Part of a small language model's weights: MLP 256 tanh GELU, learned positions.
Each number is 128 + 32 x the weight over its row's rms, rounded and kept within 0 to 255. Layers, rows and columns count from 0. Numbers have three digits each. The size before them is the row's rms in percent of the matrix's.

# down: layer 6 MLP down (transposed), 256x64, rms 0.251, rows 68-167, columns 0-63
# up: layer 6 MLP up, 256x64, rms 0.249, rows 69-168, columns 0-63
down68 087:168106125175083099104107110106175224082152156102111048076089115087100155134109135135145129132176139148125124140155138168119117102095167153127131125079115127159101139077106109107166182132067134
up69 096:067172133139090174137144137171109130147123124173169149112131125101110155111073055079178114123090072094100159068130178102128162118129165141110162087163127152137094120162130099079139107160173173
down69 111:159157129090146145181102130128122084139187132111056083151173113149134084154168155148111143112099159163128193068094098116156092145138103153137093170091124115087164164134073156147103174104080130
up70 096:171115114117181090104129101137144125102149155082122032156162102123145138161106127068103122136131109077175084139111104163071164088140064146137167095175120057077129108121113154131154127112120123
down70 114:113168111137139157121069136120156095122165126138138198083163149113121093160128165127172129060100181095090078106108113126156122080112165154161154180132115083150164168088170105119069107172119160
up71 101:111059105126157132091155122106105117081129149118167153085084099190112204063148087142085092121135109143125134128168125130144077144145160160140117075187139099152155142112184165158145144182153119
down71 075:134072117130123115149081137089089195125108063157170138082103134144165144097090074115144153133125140143106144153077105144097201167102110133138135097129108131174108146062078073081111108164106149
up72 097:116120187080175140121154144115118140150111158110115162109155109195100213162148113161106141076153129178164167194088146136145141144143137124110088116142166123148072153131185057105127152109153107
down72 109:133078142107151117105055178151119124162140165033113164121197176170109183142126097090141172110085117181151155166121183136152074110135146099140149135131105150118101146129150153127086132103126114
up73 120:120138141108123147116143120155089107185098152090155141073124132129107108125088146115087075174152092195100106106156176155130141149122136087124147105058140144121177119130169117201139121203197160
down73 129:133139081097124101123125080193134145076161101193089152146169184174145185101091134165152075118132117117152151114115137102130156173171135131132143162158132125125089159146081070092120104195144089
up74 113:095147197102097147179115175131143092178103171143185105112163125117191059099143137102157201126165128106124092134151113153147139067082117116113160127133171141156146142186176143136109093130117131
down74 131:157141085114168165136122183127131107211114119106131160159094112134109140178131144101115104091072131147137111097191119162124109110108112129201228086115117184143130115099133159163156169120132155
up75 082:131139129113138102143131106142120136162132156086131128110090118157137109154224111123179114155134066191117123153122185107107123069132141192215059113088122108096141120167075117129118113132139091
down75 117:109144050104158164087176105149159138147112170150108120166139155108128140094101144183102098107105135127174138178098100188155105153138089129123079132160175181090120100123189106125120207098148137
up76 094:120120147155107115109195166213042106137147165161069162143149108100160091119135131146107121143139129111159076098094140151185089105183113127110114110083077125157154148112166091129125087120105094
down76 098:142154125154148134157133133138197158141078153092146106127147098119128148161143105153105090146161097190164132186120113179112063157112153146128181165104158122171152176134140224146078110151166137
up77 100:153119189154177102163125100153199128109139125154157180089114144125166142105087023115098124161141127120166086144159087158110054122178068098140142130113139096124114103124127127147160121159132155
down77 118:092114156100147181150143128123100050157090091122143120169071139178121114078114195098135190139140184117098124068157132159145189143126120180137065148147110144150138158122115106170135135124147093
up78 094:035117087111138120096097191090137183125117084081088112141091155135192151135159124166083138103147091172096151172131179153120143101105097157140128090108080127157106076129124131169135097106131151
down78 107:171124081098146158135052131077135088098135133220114180110127127141083114144086135154140101152122128134128067142144123104070128166091119082077086172131166119091115166146100165121125162158113164
up79 099:082118096153091143112180129065124069173095172149091119175160090108160075156140144159147129078088107128085148145112161067082119130169121167122154141136128116168153145127209119157132159166119137
down79 105:150098154131111126158164166173176084136107130036208098140169118072128126148146153112117119123169116109133130124116103108157102106132148197055119101143106131124181149089161153172131111087156166
up80 087:136113119142140158052100071099084158139110067149127099157071166125111093099095112126123173083140163121081113110121067081065137124091132141087128172145096111091107052131117127085133134116155119
down80 089:064115144159133102126170131158129145120088160192141133095118084092127111156181149179140080122171086076170108159135152149105218113128102116130102039153109124146171107144138085117140122106111120
up81 110:155100118128192098120164204142117139103154151191126119086112150149145043087153140098102099147117189126146140115137110095127118149084170124154114124089099088092179167192129125153126187110146147
down81 074:142086159163099151115044088108153138169142072181098099068185164127098154160092162132142141165158095100113128171129117145075166143098123156104119082130099104153157105076109101090112108143088139
up82 112:122131127151153127139121153137108141172123112076150157128157140123141061172160159106099077106183108127077110137116175092083115055110130187166138174078144072181108102145124154134113176128194116
down82 124:170087141091104059101169122102169141136095157159113110150127115154096150050095150083148191166129122055148142152136063134117121173124141146074096159194100169154140142105143128143145118102118132
up83 087:090177065162113066142161104134186126162115169182143141083112128138096150151114149108142163149090142074166170129120132133036145115167126143121155084152129154177107149117157088140071139109090132
down83 091:111164117130088100115140156165172188158151132145112108114108093164109185128144179132139127126140080145175191132115169102152107163079166143123198115125150177183116111189100113112119092163085076
up84 101:089091098144125078124098159141157129124161163159155174086105160159114085122112053098171096145156089176094119062092124123177121142144162121111105139093146113104103142156197091058118120163122150
down84 109:104133147116125099090180135143098081125116118170138148097118138133092177136162111124084089119124153126108119144149100178148122097106166133059177093132082162212131136071117121107212182144079122
up85 100:137088119158214126121137149119145104113123093137137040133131108127141126128087108138091056072118129076156137165100149100148125150138111150139136154141083136116179138113053114152192090107144193
down85 079:132111146117124179145084156075134167136164117099201137089106182164097199145092115084126188197159155192131130136139151111134154114105128096163163123126150155162148125053153106112126159119128140
up86 102:110187079152177097154161132118179106164121107163184131069164117119133129145133093108142144126155118086185160104172176145126090166137120125146151151154140113179116142162182099159134092132033114
down86 110:121131133152164101096133114140131062110131180111069142131114083124114115122168179140112119121136096138087124092091042151163132110101187133105117181134154053119127045138093180152122130138175132
up87 095:119108117177105149132139185126062126133086168114126136181116094072164105130172191139179114133101119110134142121125143105089098128118156082092113152174157172114153105159158102144137210053132093
down87 093:149093110117124130114163130115117057154096114071139147112097144111147131159159082154071121143114147154119111154090089108104059140111118093113192089105149084109094186027118188117115125135137115
up88 079:136096185152136185089143140147080094160107109148123065091104132129110133144106113107173139137079109119121128093088120128170092121150069105184141145119108066106086098157185102047087163112116129
down88 079:154123107183070085140134142168129130097143134118063092118151124094112143091124112153109150148132119131159184103103149110147107149089181135046131106146072129153110125111089174201079054146125156
up89 107:087129095149096154138152151194097129112119155161103128137174107134148073129152118081121096119127067121154140134121152115182126101183138142111043090156135144161063075167100170167116153092140075
down89 128:101121086145082107107115135116115107076101168144091114115140142115062164122181106174114067143115035123149156167132157104127077159115139114125054125121099182125138181139060131118117089145135139
up90 095:140116100140110106172157162111114103106181138117099181120091054072197086110163144107081068118152131119105141077173128124113125208145072145118110161107100107147175150159139154136107096115116112
down90 089:132139169164093106144057108126107099166127126056159135124173130051114135181145116127174135126152125106177118191110102132092070152125154098109155113088137099089165138139190153108107120195108123
up91 114:105141095168105240094122105164131127123168154082111159139070098147139167144190150084053107113136137078163102118111108101091186146163130181117127108145111138119082114150129135161129156143132129
down91 124:119087124164074118166138206184085134074158167134122111164158116129112148207125137119145149150142101132110143101114118151143092149126151146106078075083115154139170175157115079126140103083073075
up92 116:110092123132166148158063168093098109154059159107126109142119096137147097126075115103092144170140113153103152147078154151183196136100087073120127157122136175218170132112137146125159112167139137
down92 124:076156130101150143124132096123103167179136170214126098108158115129105098156105130079165105137109143130148175107113105173170130073110191074161063153171109119150125088163131139111122135196150147
up93 090:139127126060117151169108140100156119163135122080198137107169174107094122136101150122090071075169123109061117147114162109158096105176147155168104163139153121208155120127111100089083174133120115
down93 091:149147156095140118130134136131126185086114152147092109133107132150156129098114106165135064116172145170185157109155172054106149160148070121156146096123128092092108155129215128109160054160086140
up94 107:087067157057125099167091165096156145143137169128118187163112144043134113147171072115105082135173141183107121147100128160161129144114087078159138114110140121068141113150120149144147126175114155
down94 106:131201151122160084123149125162076137171094086135105116114133134126116159200110143083158148117115056074103148155089143096079159127137134208150089134170117127167106130107114109116075079117134093
up95 111:160151145112083196127120137143153105163089101061153116141092122071117125168143087080114132169156151099182057108132114073121116099123117121183163084128164120106181142170130126168087171100144115
down95 129:109104128088155121044097050130145149135175139140107127114204112188133147058106119106168111085082114173094144148095135106110119141121154125113125209125140114119090109135111132070123142175147126
up96 093:158202093138093122103141101109105088162082152132172139171170129105095130137105086109138096107116189061137115100150162168117126168199140118141127134094100132144157139146124160137042127128160191
down96 090:149125094159126100118106127095128125175113046096108113118137167158084104152137165174106103072156165166093111128157100090103185121116067108188069098131135153104183118131112093141140133165163074
up97 103:164190136131123067177196126184142163132063125105120133109087132147151114169094080062128120094143117102130137135170141077109139164109122120126117132177225094134140106103137129125151159129170147
down97 122:077078146165113119130051174096082107099158161093137154107097113109102146108164151123128174152120098180155096138168104186152074137117142116127157159090077081124144197182136172130153127111117118
up98 084:131072050146056133177166126099112093119161128135131127140114054114154093123184100127125124055106096140149108160148154135142104108150121087095118129104108087137145124121146092069125100179071174
down98 095:130123139173095071164114156172106117094086142074121119113224090089104153107148175150107148157164110103133205075100107116152120129078145162128166093127063096123165141125122143154106117160125142
up99 093:121139099118148124150151095100085076117190151144085154156144081092115109116143116094133146112179113106158108116168095132088157177096139085125118111085066119110093120161194118103038188102112141
down99 077:146125132124099115130070103125116117154127059093133158118156075085125168190071095147118153148150123157088091148141159172067064145077166138118164111121170121164168083114096093156105123174096124
up100 111:110132187116153136102117107160180132113141161137042135197159088081082085129159138109140089163112126146127041125158092121141110140122084122118167118178115125092114110096094093154196153144139115
down100 081:121092175121081142125071051037122152155126078149147098107132124130102202103060133122146102137155145123104123135117137132085133128124143137104153135127131100160116103087141083054095180101112167
up101 092:128141112145105141117112123044106130130137143087108136176175163088140109130128147130119117153094144131141125155090143072117185064190190110128135102094175098114091146106147158151143104031157172
down101 088:175147090172105127114094145102121110142076113142143135109124074126111104155111171133151092115165133131152158059149100200124134107066156125133118100102078103156187146090152053180182100126095127
up102 105:131166103197094130101139057109172110100095137176164134176162142147115158172134122111140146114075162060141089083142153131073122112136177130123091094088098116191112135152079149159149137139166154
down102 072:091094140167102172112074151083128140175128108129128123057161114123145216150103122165132148122142134139182171130151089117092178160135113154128184131114102163191139073096104122074128128180133143
up103 099:135139166132179131158181090153109123088150145162177142082115155139146160198128054132088105100167148183182093143098145125134089098111138087138160079088125097122080098153181122106164152111116110
down103 103:135110161138148138121136107143126159163142077154140092130166114176100109135051149168168124091160129061150159108090147029102141109130090130124147197169124091139094120140168072177124124111100131
up104 124:139161149143106149132134137121111109163135100146074162140174162181132134119121103164159229075117086130130090120127148146102101137149137160157099101153134130180170151131219163161117136111052161
down104 074:118075160182083106055087098048130157167127094118115095076086133179117165158098120115146113124170161135111133147082134136109177114135148117101131094102123106157126113074140066067130107147108112
up105 122:115127172108116185143099189044076146133102085126121163138129097135149104166155127121117134141154113145110092119140145116100150094145102111091125156127166189132164111118123164136098205118049202
down105 121:100136152128131142144130090179186130091146114131141103118139083152136157079140128110160124096161127116165214104136141151189101125142147200151122139104126039106132145116162127114097076205118081
up106 099:120120081153175101114113149072113087098143117130156056134104102144131202113165124138120146095163157093149151140158137144105114177163131150192114079166112087152165158119122180167147134116131217
down106 075:180111182116136117071050085086120115130166127145140097170155179133135130145079175066158162153147172113145145163080096115121217177147108131112124131138148144159148085118132122106106123104170135
up107 095:135149135131137160135089086097145075111164125181162151071146113094138071131110141147129073103124128101120144153111111117122067119139115102156157171098175041129176142159168169080136050125150101
down107 077:152125121134149172132118202125147095090150170140130173183096141075125120171130092125123138146114094167175170085132179099152178154105111082138095108162179080142081141185167137120114147103169173
up108 106:167184109148165105130156123167166168114134112085105193133096155090152162102152132096129113137139108126163072150159076187123176160177127160164168116077152079100156132102086117179143110125135181
down108 094:141098123189137143153119153170136111168101204094123099170078127053148148149191123151083169171127097101156137130079127136133107116100193184131089091118112154125179128117154136160131125072131110
up109 080:054160105164128071144130120118138152140130113114133083130153152087124167081148108134121103084154097131145102121197162075078117144105123148172057192144148086101151136154087150181104079097127157
down109 086:134155101178133113118161142180141112068107126083089115112121092126142156094107113139119152122128087148122146098103173090147082113085165165115150114148052178143063081132090178143059099181119144
up110 118:166148110172098179183168035138168138107124125124150144169113102170160125172127145141098151171093066105145105188111106112169157106087075095105121162094119133131083145121161154079110110151144141
down110 079:145083167147106123111061081077117134148153103155147097063129131178126168150076144115149162128163113139135089157101133140076195123089101152105127133117124154134137080071131060050103137149122135
up111 109:119077154157179134115099124137192105087119092150130181120107147145157155143161068064111104108090168096112169156116175144161157133166170164106174124107103141163156083114101070150180144131085138
down111 101:151139149107116145148149094177108088113114160123088112142111077141144110083127139093116152092126137079128128164096126110123117098118150144148190058102139155099103102156077086175181064172061063
up112 130:064190122199150164167158161112132098101129093115140086126160106133131094211065061143146141159104103113139143087127166162086122140115123112175110127102126112106150105172111131089148091171122090
down112 123:155077145119100097111130123148117121091137106166166162094131101072171109136163097092090128160136143123157127100119158130100130153212162083073191106142168143193097175057113143115111139118126173
up113 120:129111100152114118127147155102171158135111118181146196096152147087164094080116073080092116145134168132089142084128118126129123200119158102126065138093075141163173117156159149147171173145126061
down113 074:151105175124111130123064148064151160177162081120147116087086161122145180146071140134145140165216187159107125144102099137110176143103123146093170124102131158151143116124152119061113161156140093
up114 094:104136187128041168138100124112146163113172136176125194116181151165172137126170095134120179123153091182143105121131160153091121162156076099158152150071131140127179106148140171119103131113115173
down114 098:179126124090163173086159081107110121103135068047149057135155143135114148136097135122152114137134187103119113104128092161135089115131124138126198114087147102094140194165147137077105158088171148
up115 092:135157138125112130145131183109090079186102152096140165126116123152178198140159099160033065129081120126056152112128122187093116078144110130179113130114142161102134131170106134113141153131129099
down115 112:122141116120107098122147097171155165080131132089100063150152087135100102053078110137174179100114141089155141114106173122150133152133108173094126214117132098113083106114115136143050136171093111
up116 088:109118121103215101144153153117108092124085110119114154076156112079105062072137081103155125125075145137121123181115136130101170120131147118110188079122120104073167108066117076141172128091148122
down116 114:105141181097109113110138105146103166071152168113170092154104191158161180150124145204093068140105151127116117145150077184163085132148083128142130176117121168112101121152122188111102152168101140
up117 100:147168133173110115194183158121123139103077129189112152093123179211150084158129192150143140141142123153151086095070113140205082109104106131116093091119153105126135122122149136096141135098161114
down117 078:166089135140101147151078142048127090161087080131144114085110126165114147182093170125138132135202148129129105119116134098154084078096156193137150106096143101123144090114090079067127129100097090
up118 117:134147115228247110183135129131123142084134141116117078149139145118184148129120130111166107096153160099111122125139153153146075128128100093083096140140117119164093173126123126133187119122186125
down118 074:148119168176134157145082107091150159176119069194141137110151154147150180145048143156154143136199142141099124136118129181111182112137140165114125171139139151182171108127155086068167125120150131
up119 085:056141114163130128106124146106083131114109081102143139123045146090165063115098085156142126173138137080143128156176110109122130099155085141144154146090117097060137141112166156189072145152080114
down119 091:093096097127086066133141135157141151099134159115072111098150117156116145094120135110205116145126108124129156157154136067173159131070151141084121099161112183139056093142084193172127081142151152
up120 094:108115100154064119141170159144113109105035131167128106130159132135157142179100092113078162090125124149106146118072126029086158128183116095161145115093168160151130092150138103086150142134138137
down120 097:133115090110144119141195148178130123150173140076170126170203140062100161124157107137143177175137163118076143124121145124138052111103120087069168151166123110086150134125165167166137122130112156
up121 092:139105171138173195076149148144158137126160134124140165117129127167143171079200121134067086096139141122178099176175098126108100147155095123137107103154116179101134081100166098140182119168075111
down121 096:161138162121117110109167159144173085122168113132102137085128119119157128149126205084097135094173187138128131106126133123136146097086183241172103165141086170124080114099167117123127126139092151
up122 118:146166128146157140140149119100092097146128189179141131176115106119075125142130144124170100130181117132116024090095112137144121128119159141113104095164139127132085182103094157150148170205191090
down122 076:154060200140133121097070082081107117156134074121134129084110118118141182132087139123144117126191103138120059140126123107118204077110133113106123093131162131192147112058108129094115146134134113
up123 108:106158144101074118141137114165164112151110153205131125187149136084105111159141079149194118118076160149068094075108173133097124069100193122146131128107151096137131185161102134136136177134114128
down123 075:119122166128075113135071103117116147158114074149142100049130104127108159139084100129139135130200128137117140137108155149115233091104155149063161084105077163155169130108166124118099105146104126
up124 081:109116180095127099133111148123111154154147128047192159128075177110148101134102090140145203140110165117097102141150112163076157099078111140086156137109141165116125137128138059102153173127191161
down124 085:130173136131127115111116128154142119130123199199110104135181078067095114092097143190120113073155100091143122109109160102148052118101135120124138098079082137108088093076129168126095081090120141
up125 091:092146123163097096134106147131099118126164133090134156103112115114129082152178108120047074104084114067156154147143119143142142108103097151201069107160157132122147121040083136171137074117135151
down125 096:117094129098160072122153085133132178155066105137116030136177122161125117141151146163192113170162141186115124136105126096064143145190115121116128158123084116129102133191154152125108135159155102
up126 105:110126067177129139167126122078140076160154170095139144168089057083084151209144142125157126137119161074147099110121177125126102106128164164110069128126140081152084115102168134123110148087148108
down126 112:141120159138146155161161188156075090190118148023139144125075129090154095157150098099136115166160150131126116091104117129118093084122139154118127154136125100146173139072178143199131119093163136
up127 097:112096119146132138145118126120145101126124136141091164086159106110176134050114110091094141058086055149129035172179098059170165116135135103116162153090146121145163122106131118159136141106099146
down127 116:142101104127086139138138135045090147121084095055113086180100164144138148163171122122156159166114098119123148121140185140094134150114152207092158111139074117099159183134109081119184119119122106
up128 084:109158116109138135129158096130154156117195179129089136171172170055152090083101116083137090168073067080091110165164074115143104152120168105143126104140125152184110102160115127089134164115140152
down128 079:157104103197108116103171155151111111110132098082094130113096136142141131135130071113117128086181132160123108128129171072137183104092146059145163089137106175113119114094055075171110059142126125
up129 104:134128150153171155158122175086160064148117140122130092083110070102136049165075130069154116096152119102132183106075077107127147143130153155180113138167148080181131108109125125145140080115162132
down129 113:101130129113186135089140109141143108169113133087137129163122137164167141151179072123103213179122197163115143083071102087146091166105135156101194149109153096120127139135131119178141072139137159
up130 092:103167089156152147150136141143094184077083130196101116149090153142118187122139056119162173143125144103167074126144171198115144145093123118111139072136164142129094131132124135089103187147136179
down130 108:116122173099103159126105121103113048135157093098131132164152121098130079073148159101150146134141178090075129131096168153145056110157127088080156164123101084065117150156186154136160156170114116
up131 111:112132146155113113117166092140069127135104153090131131084197125155140086147121149085125143111132118182152142103147153139087121149106075060161073178057162143121129084154169129077162187152152148
down131 098:121130118153109161142128173173128153150144104104116110182157074141102115118090175057111165119121181071091084121104144106171092074145121142142128121139089105107129106180114135115062132111047074
up132 091:101163145116129117093173194104180123170082133151092142098172160144082115164101072122088173115120195113160085123064201127148114151160150105148109114102074084165139153143141132147131161126116119
down132 077:130157165133105175142050108073137157129209113145164091093089157104153122129100175107147117138147110180176083099103163120106109155112087062146150111102181167153146113153109082113122082136112127
up133 107:085136093130107095091171162182112132132095136086103187152114096144148083161150072122147169121093088071189139148097134128078109122181125071097143112116168204138111131171142133123116103081113123
down133 106:218182147171136099170154186146120104145086134123126102108146115086161150156146141135125113115176091134151141159157128094112074184109170206141175143121122130155155156138113176161160183140091114
up134 116:150113147134128135055157160184086153139142105126174072096131147106192038142076096114098103140171067142092122114162194172150116062116132111123115109130127140134119133119115095113107121142160163
down134 132:149124157113164103123097116140175128181102114065131167071166157163105164133178107139156181133098122094127063063150099129086122124129153092119134169098136191091144174126151144102187093122136170
up135 107:103079187075108150136140107048099119083129159126176183134131128053134124061129096127088160113145079117152129159156116118103143118062092076177145145149163115174130108152141111134146093130131142
down135 131:123127133092115128113073106132138138101182148145143095091081243110117144139162155134194116187108105150151139174131075139114089145137090089106125145118080174194109177142107128122122103107114138
up136 094:140100137139138145145031135105095150134162155137136164174166136113102118147077078095123101109193147114121127147137119093128150051174103152167108143096184153164121103144126182056139142162169123
down136 110:169164146128161104122144131166228106134145115148166122143125168216130120090124106101137047104143152102123139174144170102101067130138130165127094143150134121122167109073124126104092060151126130
up137 107:176153160102147135085173149111079103141106123119089111092146123159094138180118205130097168100086126077183061174110180136129145140117089143118087090130134090097155185097098172149123121153112137
down137 070:103085165163101137093081131139121105134103059160134099046077153120136196153097110155112154114159121136153139171088157186095182147137137135156185118105113113182125083108118086097127114159103101
up138 085:124095135084135062112140153146084107125134205065145093128101077082105099123120126137106126110177132041135094162123122104119096173181132125154164105147119120174130150162122111170150128053105101
down138 091:160124096145079133166115150187104135152109122137125114113185083130119112142147198180143131157111132084128157132089088094139041138085169133086181138096147098097115082136122192098148185115117111
up139 092:070137137123143061088125150123087174036108148191139117067108120191153117151080091135092159152106144141164113095136143102118178135134138155096138169139153133162174170135105133088114126109167160
down139 093:106196091053135106120111142111115125121133141120179094162106122189077105131124084057099111142140144126116089117148104086151133114197079083139119160161107174149146185117189119117111116126098169
up140 079:127127099139151149117166134156115123144143173151144118154109147113103062144220156155161048140087128053123100168167084112117101158111133111126133118078114088116179084113136154088154099067114142
down140 102:128151139093146092123121093080132128038144120102079128134175096163133149104055112072136119093125120158140094103107164084128177134103112098155148118130120133130098091178106119162082029149130148
up141 099:107173152193137113123099144125106096157096132150078112168131156157118106152140142175203163091132081126083096087148132157082081112161134138129126103208150128156136164117149103088142084121061173
down141 065:106121145044150119153105097102119157121151097095146093095126176132133185119093115118171180108165158191136085107148144176094129133097131187147173127074176143144102070089133132126099174119099098
up142 093:139058069171142103167158139123142112089131161110089126140147122118118152162122167094140119125175126132153128105148153156187125178186049104071089094198160158182105118135098123091156148122138140
down142 094:133081135117105197128127193123105138173161140088084109149162096156106169084122097117132087170137063095127183149148105085126174166105113113143157092086137159127146114164072128183108184151119112
up143 108:161145180167161099111196119104125108132139126146144138128103110139136170126122060124119083160095176117180123190126160112146142091133109156197153096168110092175074120091124113150178177160086090
down143 111:161177134106128103138114158174101139106177106114116170125182141161122124123082059084132104131095166157098111091126150127132128195152108143150162123113102198096071112155156093132076116176052128
up144 090:138126148106154089107133140157107163211094151171082133163204070075160091117128093128108116120133096083150152146127183061149147113108109105102149109147164176128069132157144077100105130120117102
down144 080:131075092190104087169111144111101154169104125079123106119186117115112173134166121169153151196128129154137194157113151076121147156069175159158172100111089137134138164129108148134104175180156126
up145 100:140071108147132162106103134139109132096116112103120115055128101157140110098151060150110090121053134084152177164153180100131119104108154114170048117108128113200112185178127112108120109118096115
down145 087:099097124094087112124101143107115123133081146093159075136115133096115136142107152109158155111149117194082122147094099137131045121154096133090178129086125179095122120137105246107126172091148114
up146 103:119184124114077125072178157125170114121137164162121187120104141150115113145180147097092199145142122152157120127134109149123140140131134120136164089062098126074119083160198179122135200113161095
down146 078:127108180132094126101104074082106162111122054089149063124130190159137165123097113136179093091161175137131148154132140088126192167122116131098120168148145116145098123083064112126192126110096135
up147 108:099083239141134084097153147101145125089111176122113106069103147153155165104114141115102162088171105140123103137107140121090139124161103118079132145159083139137165077170118080168169141072103110
down147 117:115121150162097084115161117138208143112174098155168092134049139107123182151136111152077123134142064162127134157166111101097128173124118113067103104126154148178127068122112129171115165129106186
up148 087:180142161130155131165172147146127076189123141080170111183121127152130107196175115121134112152158085136118128138149118131098080178158171199170152158152144092134158181166192118098161128135125132
down148 093:123132080123123112117171179171153118145140132166089122124174147067138151107120144077110120127105087099159167114153163065097109161096137175103109105147156131105013153123087172132147127156179141
up149 086:146087058096171209157119109118171141118162079147170140110086129138127082135149150070158174191161107151117081125160151122131128088147172119087161111090103134119140137128110127046114147127101106
down149 094:136136112141115107158113169180097155093117149114114116144174120107091153105145114165132132153146121130161169157129161112162037140141186119061175054130091169118149139134110174155077063175126150
up150 100:075143104153136106144162142148096097095095115092152128126151052089127129166101126064108153203065116116105101097186153170193126186148140109121135124149109105122168131157111140095073137135135178
down150 117:101098122163108110076112183193135099159149175160170118101095132102142105132157176174123202133110110145174146080118126190076081136109121133127113123133137063151107171167137118108128134188082116
up151 095:121079105164133191084101151113133073173143153175139148160127129122093105174153178185157127187171123099195136151116123091113094118092139093158146128121203076118134120157173080110143137116110121
down151 149:140143139119113179104108107132163151085136124153112160120093190131161132072139119123103142157070160134085120151174083183142163072116125164093065133124154059075139181075140131092154096148125160
up152 091:151167118116162159097153098124159083158100159139108163155146142089116104131134110146155097077136115130090108111115135081123131039090187153196110143102099086129193113144091155105122220137108130
down152 080:143118190118143227110119128069180099155169121137142095133144141130163096139157151145163133105136104142096103135127097158080141128174131112134147174091204090148112138143149115176137114103151039
up153 094:101136057099142047152171154147103077092121068168156147148175108083106140163115139118130112108105082137133117122127145143113128175144065085133114140128145125127118196207126108081109155177126151
down153 112:103101114151089108162132153175083112118102159095118121133168109085142098170150103177109185119154129108141183111100091156155065189089123118068144111053099094149133161098149132178186124114117138
up154 104:104082135066095117081094129161211089144133158155128110098149091129080111139139068144093138157115161138151084172150137133070137104108102167193155114108111166116127085127163136184184149152120141
down154 094:109167172176118107111117160149080143088124132122134176135158124123109148134142168137085152145163125103059180148134098192110135130068134058061086132115118163150177134129119086121174092111081082
up155 114:168168103145141161140173073143094119127127171142096131171097093152120116152164133136108143143091154047124143176176136094103197082125170140130135156108106092136091212160144129094073128125124170
down155 062:103086177155116144099025142087184142156124136117134126053134177111132167101094102119183127135191156109123102142077126152092140137161106082119168141161107128174169074124105108118133155121126123
up156 117:114106130106160084145138138116126086115109186107183103108106127161122131169131062110128130111136091126139134133099128093124212143159124069120206105115104113102126180098149108043153143197165133
down156 141:191207122091121118134113170104124147095146135148121142105079175104114157148103120076092115135125102130118135176166157122133119200073115057096095214141126121140075104110132179152145131106111120
up157 097:072147107171173131122133135117141068103133190117076125176168057112118162125169132105103109115157110073105157128098118102121113119202175123144068135140087135125123135151127076191129163159085136
down157 101:150096088125107120132176176189109113075129115110140138123148129087155182139148105135109181178116073161160168138151143150113100143116157123092195079078119147089111194151081065117112139157112100
up158 089:176094178085156184110132111145053119114080152144115122074136125172088050132148150150132164103100129074147100154118095088114178124101127100126151097069153098087095145147158120144104155082130102
down158 076:069086156151146124153119107119107141096061164104112114128116144077133172126160101160127142143167115107125144079104114115181197144078134133077121069150074098171148094065119109130122062134145167
up159 105:148110046105157075132124163102139144125096168152100119181120136204165099130174097140137136112120127146136124115157097139111114150109118140143111165112194170119161133176152067072172197122107078
down159 135:160130099072127110178114145141042147087149088082156156175079168148109137154104085146158095105080136148096088117092134138137091176182133130151129155093115110096159158145102102060154116106117089
up160 068:117071117159091134136113135130077127087078157167061184099112097122109089138073127121110106094161097143124158149147144115114082137156140133166125045171123160124108135168068097110128122089058100
down160 086:174121094140126097141137148149103124118113136059094113113188125098113151142152107121104165153120130161127173130083151088134079176080183146069156149127081154106102156162078189173116096186141174
up161 113:094138086087114105119132160141100078111178162153114140145075138145157095117143166135134145081214066186103131092119113135121145142160111129113163146075119130023157087140128163133127140096138164
down161 074:146054130134118141153049101068141165151154089112134107082099169122119157119060130118146188142161199111122159148094107133109169114109131134117135109130112127155137132070163058077128104132080116
up162 106:084145143104082154184163114130186116095110135135072167184092109153131194094202093160138129154115164142102120117141109111157122118144144124141126151125152098109186132138122132102091127096127238
down162 074:154104165173120120129095107096127129154145106159159129068080167107136185165096142136124098140217153159100124172127124113089182095077173139123146101115130123175152091097140072054122170148119135
up163 095:169158111119129200179189061167111117118130134145138166119079073128132137151097073145101097076134155140113108138161146120167168149132153112124078215091141174133192121155128142138134153125143101
down163 090:170115156162151131124147046127132117169098063096148140136123133121135163123155087168158099131155132096148074140139088105114148121158168104041148150084143216149142073077119148114100119125106113
up164 096:071065074175149147117109187121103142164121157172140143122173135114110120202121151132082159164123133109136129100152113065138164173116157087085070149177149137166128126112107105138127167099111191
down164 100:093132088080156122138177117094109086164142094107131140139137157157168116094100119119083096123115098124119120132127183082184100042132138155161078124121161191075059108111153096154132164111170105
up165 085:136149114127136105081108163174152126121169124122155147088149087168134069141092148151101121112136062026124129106124156111108101131055113140122073108132140128137133081097118101158117115027118132
down165 091:183096096146112116146139122110142121111108138151041063138169168130175159084111154130147092177176100204137137171121135168063156140160152168128127110133119129113090158155150168145113094176163110
up166 106:065093096083119141189149124106137091149135115090122160138127148101108149117144114159130079253170116171137101125064111157128125179133137118196126082135163102115126112127110113118119092133135179
down166 098:124121162146139104135115124107128148142120113100090144053139096180216133127118117037171111118095136159098130134184095127110181110085123144134195109178145118086104179150142127137123171142136182
up167 097:137086143110125167106091128075135137146137119090163151122187139144128134128113125115113137182201121147105096149207138075096108143107127159145113177069218135170124116142164086107090171153152157
down167 096:151139136145086093099161205157175124143143160070080180121126129151159125163168115136155128145109115123108094115090136068103103173104196144104182111198113140103069170125106124130107098109155167
up168 090:129039154142157150168112123145115123155079053071133199179170130151167171135181129144098097126153086119119162130157173155096113122134122147153150095106135128137095113172116130169152165111185143